From a checkpoint of a small transformer trained on Wikipedia.
Size: 16 layers, width 192, 6 heads of 32, vocabulary 1024.
Architecture: RMSNorm before each block, rotary positions, untied embeddings, normalized queries and keys.
Each number is 500 + 50 x the weight over its row's rms, rounded and kept within 0 to 999. Layers, rows and columns count from 0. Numbers have three digits each. The size before them is the row's rms in percent of the matrix's.

# layer 8 attention query, 192x192, rms 0.299, rows 99-175, columns 144-191
089:521495420527476525596521504431491485562493490516417583374575537426478468582523548507474453375487469496501554495534452545500458479470479454471497
100:562489358494476528500502512471487615517548517538475476513544520361494480527502410502466515545583463396615441523515457443542481594521584565455520
086:515489483467571415448486614511524473418446455361497580539464467492521584598411525547439511518524448468505502432553512482505480437536484461540470
103:458473500496602571482567544487478587494451536494463485583449552588531511468486505536427406515470512413469482474535402529577456445485521517536498
098:469505480464402527484535471470539511443539502431607431452567446474473485494478505516482492518501509450430558441448401469514638525461521429531492
091:450424504478522493518432475445511480576491581507442555590581468577537491533464511586487475540510551482443440536477492459422587486581496527420571
100:521494521499500580562473508595525483512511521557518499566405485451395525523563502514521438546500508453503607373491441457509476433461619451514510
109:500498445460426436517526485568485451491491514517509588536518465451419524595533540544499473466486475567473428465503536499571593478484458526483540
106:439491450512627500447472423429506483505428567435546510398485569478431527579340495500483453478507412398549458571467467563534475471513494458541539
111:501451588637497437513504518468553539543535545429477524521536443515573497576574479529378494509517525449492424450485539516459510424542449530500461
109:530509637506438411570584547461465531457456554541485552650420496499498463461547490445482527514572549452551505434454471513565527535482427509484426
111:435485512582584456515495551455512574549450568483576509483550517537429615518600549472485468465510453379484527533433481482530615523554411506433418
108:494479541459481381575539450568553518489516439514516565540563427472464444507539546488483565512446500409476503457600500506433535454610544535502514
087:576482522468510516548518528473406477484392478578470475422526543528614520499616496568586555436470470523486536465599530472521552514474470545564417
091:502535440540555493537546469530518509513512485543543502530516503465429507532451520454513600438472497445479488534481412438523569468546480425499523
085:519574524561475499441504504528465529490603568496490446495465567537525449409426521494532418512543419533501408516476556620505496455546585561483472
108:488594589388408489527483390488568540510479521520527594437529526542413571488417505551555530521552456479507518460442465469530512512459562455426459
086:529582498485528494506529527444500516572488520520543485430481465572474506531475515401510558461494429524450442494506554467455524482505400507465446
090:454563573480632502434530499483552517525528538482510472505468507523532405431452507493563456517519433571448572490536514424561488460517504501542463
093:466458564479510473487483469472566514512526558460558464453439491530551523561451541466431429484553450509384522420489532454550477387597492507463511
102:592445409592415568483584496563507493536497484501481532544528595607515513450473529533542450542426562450569522504495425502520437605489515536497513
097:541480524520472519568499509581390518458556425489475489480474500436525484446560416568466437446480549442477586459523423463509532440487473460555533
087:444499469427614487536531469452429461535430577484474491462511454489534474488454528466439473481485524507503576422439468560404505471446540417405493
108:506469553514555503472464541538511480465424390376512450600536454526461583494540474507408521435512544537445532584567547490562515488423499486530464
103:465597394485504415539543449605535571496461509538474564461522468499433560530451558530554456487524529463490539506471601463560454406432518408523544
112:507407531450437576461487482365553489533474526485472496529566474509459516514499467476416528527431510399509555471566387502379513540469523495448544
116:520525542421477457592537380506499603629496490534464475476508474430507501524431489502552444495555495518466493506459522471558378439503636587512483
114:578483400458591518529597513426541422581521496396491495469468516422413416467563479529508525444425541586355436447451473507494518538571491580416441
106:516521473463510502486575506544491461450510536596499559477588510571520496447459485439535416463496580469490544438511540463563468545511488533500469
085:485599549523472501484496554592532478474433566590586531488475437529536421557578445545527453532384522524515473547462511490429517444422442478465559
071:570562458541486537432508525544583630444463533453491506469567415510537538543547610530518525571479515497450422625489464550475489612538515434510523
077:488513560562457521442552491438520515501522415465500477443429526484461529456579477536438570441516446588475467533429396486629547467463413471534541
094:470445508505438559542509493462499542612556487435511476579485404482594449474559519569542531459437588455530554563496404570479440519531586484519584
078:494576550447475485521478508486559560541422608470445549441576456481422484542489557535387514468459525496422513518572435506480563573520531501576491
079:453479488538581497540524586504440537581578413538504466467462536484533537494463453558489505430561445518514550440440505521557456449455528433477505
087:477495409393497493482579418541503456505488531576476421493596477492610569509495536548544492559410493590481510515454517573568466478489535535528569
093:502435459464462537564497531503561473469492448480446432501549413504538498553546512493481528435496427536422410546434550562570399398511545557436584
091:576456534541473546514476502574652511482408523551563498534431505469661518460386485562481378569556444421494528457567484465470434566469426437488454
102:533485496488502507402504515478602534538549629549544505510400511439459487540518547493475454524559525518482512497510540552438485568488495586606575
108:519414545478472503489462561496512441491600489541535563558496507489421490572531523484488511541552524547499492574495535472493477459539528469606437
106:446444447470498584516485553525422531431588433615513505446452482427510407466468463491439495465573465485576528420469517496510516573463497595388529
110:438580496437449359474489570544481599478592502497459498456522467548493561524522452503497547568662477444465486473485471480452447558442515547473444
114:406528484442422427501444467448566528426584526571442490435448463413528505491494429476442623547563432538498567469529468531561473402485615586497527
106:508493361517452601490491531481481481585519477452472566538471333431477448429598524459473480533453461444466523453609481439447474491441553540492558
108:536385462543485461507480568515577474444479520496547555483476463499523547512502514509482555424529559429382602463543524529460460583567548470537493
073:537556467482547484483496451632530462447562521529457532554542460532447517569477607522590464490575454488515364544550565534520503488481569464500520
073:477455448516462509544523531473430530545487636535423519519514460492577417452560525503477424487591502466542451499490478627539487537588520599504469
070:517564487513468592417504618554564544505476549403436636481525443534527568537490606591477527512518505523501481489564471486471519544499492458546546
077:500611521571515459548562476508487409529575416468516407501433543444535480450505429479531569452486485571451467439458548429521475427498510527461560
085:464490562461482519585481601550430493553467416536540520517407461475496574448472475543457460513532475408482458531507463451495550439434494513533506
082:541572537504520487495506548501512480497545482590458513506430523488469481505481390479460481394450438576446556561458546481567507454585495483508401
077:563522605545558499585455517562542476491571453513601484546433571443552440539470505539477542412460485515518488531505526457486516552516419461564502
092:470621595467502426510490569532555542467402454525571502536519525586435588491566498512515573471489526501480547553501454464581444545470458474517564
099:548433535608541497587494514532516461500560450398662471486427507517517448559468420508496457484541459513482498479583556473435512469530498541462480
098:485561444496500542471608475494488465465419474547551440465515497497473473538464451513532535500483551533585509539619429543401454498483453465471421
094:535472482487460468526508386509464494524458542472522507451504464498580550406514461473483393506490536440475510529487569617505422514560417537488537
103:465515576469550546438502379445505514448503517513401494534454444481590419569556467577541424521530541482521537531495618556492421424494492557434528
109:494457503606510564532489467515597465505492568522533415483496504468441505478465587507548481526511472534509527481601517505448491471461513519422483
105:464488474490559591471530496589507540545489553505468597533420445468558425485570514503479452463525601535621482415496509511566445496477480553507570
131:484536522490512439411502525463533541530580518549454560491470525534512506593495511522454597546547571544449499504458460490506460427538608505569535
107:546523580566523402566463516448447503451606511545477486487468560447404557441488480508526557502497484484487488460547632464461558541495476504543494
093:442496539568561517505465460515415568464456495436471475489495511505586638414541431528513536513515421531547498449496534509553491534536486447571419
085:471514530533565478544542538567502525543512465533508485512521557503399398525441499442521519477403550491555517559539439533535507484536591497602549
075:530450494419411454547511483606521521403545477606589536520508463525521512538572473496454490528536529487495520486573581465517590532476479531495517
091:515514503437448533542528482548487475552520513550476571525536378543556523518539484496586530492493449531594457432537465460508477593521512497544447
101:485452499507424528470434562585444486578491444547491597489550569531543505482452555485529426490542535451442516549548557488513386464569440597462429
099:535507531528494590473489596427504602596567460449569415563526400540498447548561482561511534501458444432610456554583572481484459466465511407408525
102:431453537519470493510452422481536494494502516563454533551567515520442533636490474540496569505494549527549514465445450516515539426524536493440486
089:546461500551540507483553497524485491491388513480449497507501492474495584366481493493528543520512493366545502525610474456513554550563561464504485
103:371493488582532463494468571431447477519481577515566536515461550541509502594500432514504501506518515562548463602515507503489529495511495498599520
098:564480522573536517528532564530398522531432453457491475516525589481485537462494458459514353491460466488466552482396540539518505535534530418517473
102:577441482493461528388552546512489581431509574516494467566435538491485486539514506575427399543488515622546522496497550446521487519479459477475444
110:450568548484469470448464587504517549468457451563501489516481542493446478449532557521444469477476524559560527542549458455498512468533452532503525
107:579519403524532429575493519488510524462460530519480428516467536607493457518556467445510441473457421432596518539500450491477527550517507480439449
110:584512526454498501550531509493524463434395491430637468547553431533456480591498485459454480513548508542470529592619550497517517461540513514495418
113:407472479547607556468478529535516544423417471464425512569499501598534467541394497559536484515529428585472483521516506483472519432527547493541512
109:433412493478510497504526470434532567605506519444489523502452519563497472515427520562516489514526509506445509467499540564450624466409508451521436
# layer 8 attention key, 192x192, rms 0.295, rows 99-175, columns 144-191
102:522464488480413496533429509543462489549419529490584509469474473516560561442522430497523625414488515458377477514515544563529501552498425502575395
109:544460599481436518496456510455535520533472500500488484563593487391471539429505571584568563435482582473360438493504526512550453481505521494496518
095:449508434542428511408373486512544605509616489580488474571465407464484425449479526520517425549493515431553498512557393615463586452471506535462537
109:553568562493499546457415457578489504425502514504545533516454535533490401484514476496481570377497449522469543512398463454426493514522424515486615
100:471476417420444486573528559602524515477505491449514415514602467470478468460456517480455506474523572481447496493469471482562474526617422539476546
095:552433514473477576575557470512496502565567500440489484510335413446571580475483502451458537486536570526540517536402484529519528454484478482411494
104:451482498453530472435526527532503454493349475427496517445530560518654540485439449595541436537519486486497523551459535458477519407574519486450482
111:521527485458577587606454479455550474531535534532520472564484484565541449448529416409467500506488532477478537508532400532375460498567444474482540
109:565408518519463496516490470436529485440539491539501489503527479444465414397566505549513421545557570530447459495366552577500511573514555542494452
107:478494446554432498488528496499515520526523413479517506473507514471503551471553511477526510430513404446459518539508461415526466519521579452489425
111:478485429558547509448480475621509494511424469483581462501575594521482461532488450482488497514395435582461557593558453493515418603413531475539570
103:456503477497511395548502479424424479497442384503421487516397505530508440538567535498489614507482490460439525498618358525463429478427511459483493
103:493593512489516551536603497533442558478530541507490437469499412572444454470496439596548448521583554483506481508550499539486536564446512567490587
099:570444515502436489388505472548546501546490535543513472555521505476504571511516574590482498506507420448525447527375522435505461503586464524426451
094:482511497527501505441590535553531572462571485452584459554445426479550536435427477405410435537526524565459446466511450488523477558472502611553484
095:548469483569530452422546401552467402547520461485430536528537525451428584493500575423523522517467380507476545407462573467466466513409502474463560
106:521370566470483477623483505531505489554521485502554432497488455327482404446554553507509505542505455495521495493437504461536425564620477508508522
098:523463432432483446484468521503475401445447489502381594538570515410577570566456478612527443537473538566533529540444489533547521566548537504442498
097:465398406587416542498551466436449459513438494418542480519564529444515488524475429491410490551505572447491476444510552496502549512455456508570516
103:459559484514480472484514371502524479477473475449515511574446516499603544490520480521426606517472470516613420559558502472504480476440523562510473
104:491450497454487530516578522581560450497445518546483502499485548452564580545543527538543561353536543443400493530529558459577428469533492541537550
098:621480494510559538407637510532416479542447471416479471512547503500580485527513506625571426444512477455584457558422523552449498496472511565433478
103:428529487470555551508564541410519438487544451524442502480459515534487492425488478599545524458485503412473449463618582471488511413485477456485571
108:491656427501525548504476538411389535512464485465569416492503505504531487546430522542563538512460506582527434497517478548518464463566482604501552
111:530613513563577423491529512385567517520523516449596484504419562449460533467486503532486552500471525570544468408542459591503466529432552535527479
112:516445391558458530545585540530482492469545513460450534448497445489533481551562481516477485494464503533542570522523454503497557521572560492546543
113:526412477476490503399445508491431445463503480443520509470508548549499497524596564531456490531620480474478489434488586487570580504499542493522444
110:552530445456436447518458546484522552504577532528557495498535577517507546522581538524520567472485422413495594509570518486436622519489468613554412
101:619597395443502477453505560540522502453494555468578453483488441470468525476539484515471489464460455474506461544562483554476450528543522492532499
090:468442427471460464486471578414587603440609560472423507514549510412477535509530568538492517500516514496476597500546461543519531473508563481483476
084:517487500545525451497414538541444430495521472495556458452435502515532421433547439538461522495566538486509542590500492455506458423563542484473465
088:526488423468455516440466517497437484567418504464470470483413441400528478506545405493460629393533584458562598470431491456437460525535525605412524
080:489507443534518517497492525546537637431462611487474472489501566585523559479532528421532430573573487574452529590461555478528513578546520523447479
087:441389540511459482435448482533501518442483400594423485505539501577542504558478559476555461522537604549427442526466477514572540542578526447490600
084:491451454477485474578415554544507423495457467366456520474507480519480504440501477538532488527575444531518577462484530485516455604455485425371460
084:514495650537545504620497463525527467451387456478508521522538522455465526454481468497514542510470516489524482376530463534466412467471499496571571
096:463495511548516491475528540544530549570511528517509470515486594538354506518476538508615586472519504424537446520492437440519479472460525582532416
097:485438543441453497479450552474444343513495490434531543562443554490513491497537470570558596451530488495470478436487438515478471516597510514495487
096:457437481607468511625454555446532448537457495477621466482432573567536557577513551414519406490562511534491500490609563524470501510587529482501480
106:441515575575414491543378617526541539457507518632510484487439453539411542550578515482531423550566526456508502439516518538550524526494454445498441
090:511529523490519576582480509384489537488433470552506471524586558591416512530519468382451550508506423554460441499432450402466514465477412393567531
105:441416560494492546505468565482529448423463560471505471519510511429412495541526492533485533528625609458480505478481411565485440543474492407497486
109:478456478493620602441497433520488466544554471481574465488510492457546430528511530477448458523515527553507571480517507514462447498577533504544472
101:504465528532559533446466534508585546549441440521477467590450545630455513600515486443449570497509367504457486510465491477414579503481544432482410
100:491520560567510420433430470496477515460472505446513501462496431478540555493463481551555507384561499443513487496445478336450409491441517556567501
085:502516444455493553469537529410511519471438527513575583579449520534551549437522483562513502465470417478624575441499480465499445566459476542493531
086:533556539485578530537496417532513537515512453559499458413556477560487528600465512485494436419490497584412440485491531475467543421518430441571552
079:519527469551551509563389491520535512539557534548511486351389469534524451537499525485452444561460546521406460543546568495499537534602516486487479
090:424492484477488485582543535549458447531441533478596558510438574481519457441444499442480524583470485566586608442500453456427487568538529529452367
079:476468439529439484518571417526455437514569519540611551566475490518556498481437509465483472558549488542426491443508501451408517552622465487447513
079:431601478494485481530503471566537455510563489447586515483438552474425435467449459532529435510512524578407414486476454528490486576499543459509506
080:484473473524504408537437578551545513602445496429536577431485516526478497425530515576577510506533465465487523479468544490428485625503489517428497
096:496463494405468475432485512461490402471444519532474470521384488450555530491602440513453515535511472470512481479541420508497489503554526581475536
091:503597428426407464461452568520519504400346520463430554480461570525501535440551455547518468427508498564567481491477569433524493563478537466465418
099:600609545570601588505486480488523410473430416426587489511456545483563439515529487481494547567458409525522456473536405482499472454434453450551553
103:410571533614446483537414441480610478463518503515589519445494443503414454525606548481513438535531523382479462544510513488504584480581424532582526
102:469595462461432591547435564600474570553531455474465512497521462507447397504516567456432462475438498454516515479433505467515593429509556487472436
103:518464491486550467566504452509486457539478462470540512551544579505567508354521465572529434507397541511525594493465557514534481531586417549558546
103:504448419444403513541578519624451507518526508511582483509504509470572509494501484431489517541455498435401569491459479476430427504513552533543461
124:443613582566477477501523533497561609466522557629585528472401547536457525519487485435519503506558534505586433527481470479509499478412524501428455
104:470522486503509471494452477516477556482555494428536491577404396497478481469514550532474530555492525515524487506403462496582450561449532528501463
099:556490476492567483480494477549469533565416510498449534500558520422508494496423405561472528551587438498499634428532524506490457478473477458502448
109:444589453514357512368470482430533534421518569574562598417539451498471538507565529468449557475502563457481452498503437471459555545485495495556496
093:479515502506451538424444476499509491420571505509576530470388503482543472450570451510436482454541459429490390511522438517584373478468472645611500
095:542479495556544542558512492512412473458535494477513526521413541501451522529519602517546477495533454544494463453515411509477493472487505584447430
100:480475457526536447473493469431625547555524384524540554517426530485466516526524466541456513527455490548460512513428454590507535404398466530473505
104:491481449468574502477379516573493574376417594577479494542534611430506584463424493469487515512471490481412475482470386439448518482515459507438422
104:561520441509557544482481448584452446578495566421492492457457523457500465496532491538466506434502544465491595609486477496553422487479455478445539
104:529516446525402526458535596520400518526506409513452531470506513572470494515604495432475527499470520530487461504495448575423457516522566558478484
105:480436546511491526597560491525553437470523432451489511487504521513489450524578534478515433414533521462482460526491417497502505494557437510496525
102:398537470468497476496510505598443411466433580457578530422429520539453522427562494499489472395500537488490487515544465462454492485408418483466536
102:433532452541491480531478431502578493648522526465549502523497503449489527521602524396496470633575500453545474528565416609539485477484452421515527
104:494470546495528600510490488484456469487454557511523523486496516562510526487478437463504551485480518380507493477432500566448534481471535422571401
103:571488424505451542514505486474616584439548555542462578442563560560487530488552566549550417501530506530544522520478529472429444459483474485448474
097:506514527483571503450451480451479492593412430530519515471443549447426423380459510472441496581472474515402436460361508505482488456457501522452492
106:539557472541431541371479532359535491456551501479577471444556542525479512504559563454453545608431520451596412518463560390537506515530464577535490
107:527445615585582455437362542477489547471371537564588439456483448433509505566519521547533443375597430450534514544516439506541458466555556545465531
# layer 8 attention value, 192x192, rms 0.285, rows 96-159, columns 144-191
104:487550420560469587550462437443528485530400610500602491472550467451468449445479423570530499482460524436491464483516540491528561480451501661503386
109:498489554508436517433431419580472492479430557516461438528495454509507429524532477466609507573488497519546552490475486530377508448487572582477503
099:500442455625560532497550471581447492623429516465576467577563454569550493495480538505474461481631439386457498557594443407437529431477522438554476
106:540486532472536511506528498546419459450442481501534466524546490620517514453539462457471505583562520543470456518512546544577539493460421571559382
103:530485514529481602563530467459489531512465544585463485474522557573502437650528525470543512446548496527567488464534600442493541469449558506491480
102:493527498475547554525457514467565496536436491562590474484443598435428435536423461536531521487507559496458519468480495487469508536470488562461546
107:537394496590496433468523470453581474431393547486611431476432453408435516442554535477446456540481422478480486502511530492503488549465469525484520
098:559539421497500495495495508501476467549495531468437502599451504503399496506490580531381520497537551456437450527462518445475525586436499432526586
101:575541476514509533564522532557490542558521528494577493397554591575508520521514459568438491456445507505509471598499513517508561442563495535469533
105:434542547514517494513420533487438466471506417483491525435516512533498586408489447537459523498473538615513612566502465485440486431431452418491521
107:492528468497542510470500551633490572509460485569495596580564515427498509489539536548513481440515469335426464478416505451488512460543472530451388
107:496441518469537517497460500517454608496453466435468521500508477499546585561466527456568618524447447544570471439498537530505524435432540502467596
107:562482586406474540441514486478412475508459403484395451498522541403613495544591448464482466544519544574505482428485462546505491493454490434438512
101:427412499463474479516506455572488576476467511451427483576582505483565443549548504492486622589502498513520505522523532481471582546494498469453464
098:471479565478455524481554455420580456393547535488498555409505536517539501497450519470501519494438435510491477493503481483490582501491539489496475
105:600496473474544540497491426381514495427456507471484544502462468501571527476461542507505555462451534556376528478436471550472527537518572504459527
104:494563531486527418591584550524449531449520522480423584527538423521406439479485523535545507542435473446490485558557562369499471497447528491589532
105:455499348481564528583533460486571446587487448538568555435447444607596469528538411534408500522493513511459472528548434504515578530459544539513535
099:498520495476439459501553531562549565502495516594415467458474533476586474466589499547424506523441463508442511504492475522359614463472546570426568
096:444494482462476489460521540505517508510527508431497598596505479397517531496447518526562467404429512601611492456494631520536526574498465560506450
111:504464486494552516497530578466555559505456453522475549524479490580428583545414511480471522612540548484562503505573469512449454485485436556515534
098:441478408486495458461474522492504449478456498486554536453439527538451516392501584488377543489564472521503561580509533448506514421463495435555543
103:505569481523481490485449490497387564527505542467553479462450666498539462522552522545511583487551429524532514546493475482518560556504570449638496
109:562517589557470515513507547467540541518488544455491446489505536458446528488394636441549482422463606489585466429497506438395399446520507515478577
101:579511499472499521552576467476416514443543564498486465525528518516458474541398453537433546543501414466502447493460477592440488362506382546474475
102:537516631452564449445503476542501493582436599501439422583593609438450491547490478420463507416455488546579544567572428546457526479457507451558518
110:445454503506409531507465496512451625516502474501436476577494474418516535464555522403535526452432442534488562473542588507510441510501463468450559
100:433507488512448377449403450347432472502477523459462466445522426472490545541512470545553512493603584447511504527563477511449474528475539534539453
108:480505499502479471609463504512538523555585436579480593603508500531438413549488452606514491436416503486512464557497457491457503387522536529493509
103:441468477601520565420567487473580580511463634453536530590558531517574500556496565499521493481427508554546473490577554500456434469463450467487525
105:641497495470514491571501554460521424490513454480420525528620547506469501426606470440417536463547491513510528507438474501577458454452496401534516
103:547436504509490537536536509531462555436583531491494529539426531475595483542502473416539638419489529525488509475509534507383536497503447438488483
101:574426552421552513538504507514455483506545450510497529533546549498569438447606475529558454510517446474375454539499394514477451621568518490504413
089:462498477518574432595503425458530524455458492540580547418510443474493577536561445508559471559444646531474490537554548500441513449486465573541481
091:469369484536489494505493538403512585488524460447556481595445521541407586584514570425483517369414561394516496489446477497432468523493498513539444
106:470490566549516514514529525529577578460422509490482562476484390492461476478478454461547543449468511495405428574439464400457488658574504443533393
109:483497465439538512489404420448458507482543458448482531492488517532468513464516540610512537470466479474502450579605476575598514455459531483443425
097:594479530457531488513624438572488463508637558540486528518532492442505426480459489527503515474513490507503522438494445470457490496479470572555453
083:487491511494561491560501563480501530509562481512508502368520492439505472455440472391458491502487419508560528507514537475460588576585498402555432
106:456429385411450442490502523536471464475471537623497415496544527500549460518524488479434488479528498475549505555539550534543477400509535472499472
096:403429482505478554432514544516555517538521522440472534606410530517493486420477465423471476370544450519462574512424501477465529508518549450554615
085:495491497620506446485494475550514491539580489549489424538477506459412489509478518422509580461573451523511475423478505438405488548469507384543452
107:512539531490520426535540476649481456498444466505497543445534524540530498472556470442494356543502528569581531492487562489545477527508534462501398
094:603429479411555440454515528497580382501459494455502485475511534530477597448487564506537515470597434459513483395330585488450469529551483546475616
099:462503493413532505461438443474537452580440502538468503508473421620517589507492559507476461510580476419587522560475451473466542397553519569495606
088:443536489547404536448516433512498539386521538414510542579569579448493502440530514453458660493507417502475433512518486404565512520468468516524509
087:504538521532715458446424572463582517535447460463608565429552453538529460518548522549455422555485538465399454627432510483522448503513404523427483
086:420458474553509500528541486472532464444482493535494551464477482429430455567496402434513503580465523532452494551473450441432546518519509421478553
086:532589509480503566440632601453616511495506517526475457474531573587544506528587481419485489495438611490411503485453444444482509550491485486507469
086:484595506560504510458479423590421478503473470498526499508605481428498534396456539593528443487478438569452472546597539457508431390463462485522438
093:521545532465596576498516509526542565525549528502416456445499470482529464567506506560523514635459436530492483529562489454614510476470438439504335
094:511482438516450518466464650498485517533420498504558482530541459526449533504466429524488507444490541492510498502544476574496458543545586465507524
103:561439497462499434446567439498576434536489476351520531411568488508429496440488479459465416491542528517468510551468557526510463478489498489534574
085:391607506556427522510468552502452517461447488420454533543407587578448447476550511460551557499452453526459441580501539365505459563446584504435501
112:561498480495509456454535421587557485530510578478470569537614517511521446502388437593493462481585453493513456528599430541499538524455429516515480
090:571534482487500530472470457562567584485506498636494603554477524523464592477444509498512558458503528487480523541473521564452563529378579502509512
099:443587471539440447446465547519509464497456494585525572512406521572481540510520435444482568505442392594485512507465497486518515610498519454435488
100:389492488543463520550429515462549501509468499345522485510492470487474589495544505535486433554621470489508470494547552466533529437479542611486523
099:482410433508464515480517502426456472620471484471570438529561476545491489492478506481450549350454527468509593427505519514470514443530463529503545
100:547572445525477523568517529469503448548506552653469531465468531531548498488505504397476514514496479561475545482538473525501458470524461521501551
103:447450483501415561526568433520505456505508484530485453438563482437476547505571506541480503546435525505440569507566518581525517474601472561539429
092:379530613518569509476558507543549607522451486473450527449572485548486540502461404450492466536560544440492527490489420353459556510520480509503476
095:471441465473414471598530425499441464566490520512512480501451529615504410504505393497488487568413422463599502511569478534465410435454506541547475
092:562532512440541511516410542482469580499525523377497559536479544521509479577506495443583491482414527466479492553511500471450482447453502479471451
# layer 8 attention output (transposed), 192x192, rms 0.266, rows 96-159, columns 144-191
107:438583480570417488551489539432416523429556548554582496544366415545523566477492492589485491526563495504419479482487559417584480545507505473545480
114:521474515515576439531599472453492368536322532537471535505493386550454430500549566451603489551437571517530502476425550509424491507494425474601550
098:517476525478539504530560523543492613491459442416479356553550523431505568439469538515436533600419562547506517469457460512552539481402462482566593
108:515472510552460451532510495547538467553501546530496507475557553490473430443564569579490562535534565477496419470438588449494562539533576554458579
103:555424471514457549457472592516483526505487475541543473481447558501636489552509538536436527513508462472594497531441545481545447398532424427494514
106:521526500496528539550517459539513458525514509575605542460494529503465459402478414604612434538442452508474437506539518431525434565663545446519479
111:442500588505497561493493535494409434550448460460463473478420510496543470489570545436460507645524454572439583552498541551440487504494446515482433
098:554505541512541427506436563429528467610481472524474479500520541485402414516480478452518463545556618497508568587512561507517520476603529430432445
098:416509465420484461515574452506471544520548607531588544478539569464482515493529528574535629485516502540456492493465502528560418488460486528495467
112:567558500525531524578606482529608481443593489544408542571484455558453562507444557460448536497507486520476562488431434563427529554561561580477462
105:496433478534416497585461522391567420525434509475553490500550543474467494514447539538577485447608483492465477418488431457555445453510505445459516
110:416458541486502437439550523502527552500497462483499523516494487575525496524483543594611480591503571478549521460537469546480452541569403544457471
109:515497526485515549528551479451497498521531499493536470547584455490487501462523485479409508469489517478482499514535498571438467578436619467544564
104:523498463478511476498500497477505460454532570524455504493555477532488565491536500519552479530410451444555483600520479537448491467555469456535497
098:457555526416556483398451450433418558480530501480556413428530486466497547446526537437503465514555489510530451515562447495483490465496510449444493
106:467477543414535517503456469537555474387401454477567472502497528535491346480440490521517512511566501442521448542550530511521459501505401575502463
112:503445484558585494455562502446461469457557537590464510424443469457457489511536555522544489468532481432519472458446474571539480421493539365485424
105:496558521510440449482447543503521595544495514566475554527535586404539482533458521527456557496510417521538523440490436549471433517557470510580466
102:511489417491519491567455549489554525535474578487557465442526421595468465590484531431513548441472450511504450485529431432470544532438460502456535
100:548596539508528529552464606432423550533553490420481483519469609454536577428536573421530517505515445451498550510476455523493487451504504490487509
111:481446479552529468397444506535460492539603535461534499533415529522511539457586554478484511455477589474512501507463467505446424569421502569488563
099:491458410537560441552525474528458612519467427584510460497396430521488502569566401491522482522490510530371519457493433469430573391461539522496440
103:531618483542475517589557468446420580453450481555431548466482540446452460576491494516531486561368526566491455495515479512499514454497509561580463
112:414475549510486434499515563528490480608615511487616362427499466508552529483501514430447556430574485457524492510510474456485531473497437381481559
107:450551459449569507498551571494523413480476534516592588498443506569504510474560472501422560526457545534474509433508579522577502567483524578409372
108:496532580422528475415574476535524410484398508494535472593469375531401539468443447547488578598467418525419477514465463562558542522516482481533490
108:511333471545509504443498516564437423547487412421543405515563558498494458456479496529521478471531469547460472523494550442574464599463456494434504
101:529641438484507513500600501433508463525501516463456474552519513536554483422415562445445460397435473509466476507503478475496494524529523481478529
112:531540446401489466478576534471545488451470494488538519434542532547456468514524526502515566484569447476501467445495498471562581504475624559445430
107:439504544458486501451487660523548462534416451409533462445607367458463512455490536520520414543436523593410495572563546551511502451585453511517484
101:513456525478497501533475560540432513534495464464478464635561462499475476484473485635495470473555465494563513533470513441435518368458596483486542
107:501497510430543511548491499541512457535578493518585426508574456519531517517447477405486501486628420496479563526442559433530410489383513514583464
098:613458426523451541526518456561498480463577523444525387487504531549579560415530436458504524462521561491515491454524558548532456476362608461500575
085:351513534551561559439498433425486457461488475490485442520486541502502512502544455453416451479419551519584488567452506592481453524558444450419595
087:472512506373456465520582514601510465514454514535505465457494493544434497428478549523624516458535572484485433519467527479401492551578373415540497
102:465546455479488501565467467446497402407564520488594522478514602452502549531484409421538502467613447426512535515465591519511530483471481458518510
106:444412528514480579435521540528542583521351507469492514436484506528461558551516550425477585485466517628538581537544520380474479447424443514493554
090:465434516525523498478434538461524430434477528430497482470487564440565548536570502574604446571597466548625508494530564580461499511553503444450464
079:571492531543401432504533448478528414478550504599495543533547421505519532598494443476595485459471487494513492499552509580500565519431496547513515
094:472508505574516484472556546561493487509485476584449453520495562464573496478458498512622517603492448536486549468566466521532525510478573502324483
093:524488396508487475561515600470460527540509440580491503469479460596526440513421535455532358487519523452575445529492378493490493511629442372465432
089:479449473589457459480421547530587456467505561466482435442549457498540486494454529465535583443468450537530478525531487546533584449541470517506431
101:411481475553525524508514397460426440452617470421503374572515475520446459473500543493444546500448378518452528483517480494458517463456551569494556
090:516596548468500429516481526465367476475492471544408489484518540529509436494464427552494472531481502512378489478535496487510585558534497470542413
095:490411453466547456493593581475423645461595522508475439532489487551461452459467576476544526495483504530471575389629484376528459478430475561598495
090:494531421466499517517478538455492534486526488539516550429488467506593508544581466429471492528466545460527483513421522496480402531488525489523442
088:549485491476543524532598464522439476446526527542408542610473501466476554517410464463491456443524511606534542494552602455597510589481553526460701
084:514525485427522467519473461571486508461554560509511473551496517414508619547558439482471540460540614462530432576459497424488577471499468526585576
087:474489470538487473566633474530497367526593518469480496501516531470535442432551477537588542414559452531539430579412570448562391452525475417468600
088:434456454519459497548554534455453537497493557373523472387525400540507565430508440470487523543596489510441474526434536395470478508445480569525522
091:536568468506517498520567434577473539532507471477538476482493516524477525454583544513630470463487489559445523559502587476543473467417544534524606
086:407457540439438524574400554457564415507503557557503471456553550520472532506463507568554527454554517469467489628487510484485614503539526433547403
099:398443432425562398474472540340493458583416447552403465503508535532445476473516511553444561471497379527508496421605487512471461512465574500487438
087:511497465476540526589491468410460478573425481530611538491488399519481533518513546435473575472641478450428441599461544549453535460491375377524522
105:568470459424519533511445505504497459466581506494513429528414433542521505458479532474445468520398460586442519472456568504503538556479509467439510
093:403545457494563435470507518505502485511498533539456516514487564553584466536475439537569470559485495509525502467517484535566432516583428538571470
092:457492438523561541517394510475433591513518493425505479492517514448563494495565530509501524440540478481394526562539522527521544426505459484497440
098:519533530446498526500572494441407589554571501525523438444460369528485440429472523476428442445443477525433473603497462433468470485530460442614549
097:480524487537522486465520529508509473507465482519495591494516515554563497471414526536562500524575540536507488509434434486469419454547528565528490
096:549382594591467516557399540425498498447503469465549546566510578524462427471536566558563480518494534566626483470388508498512576581544477472432492
102:542435466476591517404492483471495422497468539548536504557409506555526464498505578531533494475511495475508449462452555480432522500525535554428427
090:561595537433580390524469492569569394454511526524506455519446457499468492417524453455526502565487481443529498476493517636424479417504463601473467
098:513421554490426555536395469579471574507464533493589512489502474630517477552482542494445508500465442571588448571504398559515560536484481506443469
081:505545388471517458465509627503511494510457491507482435535415492557550489332450538482426470511628468542425511541457514468526463503569524486464504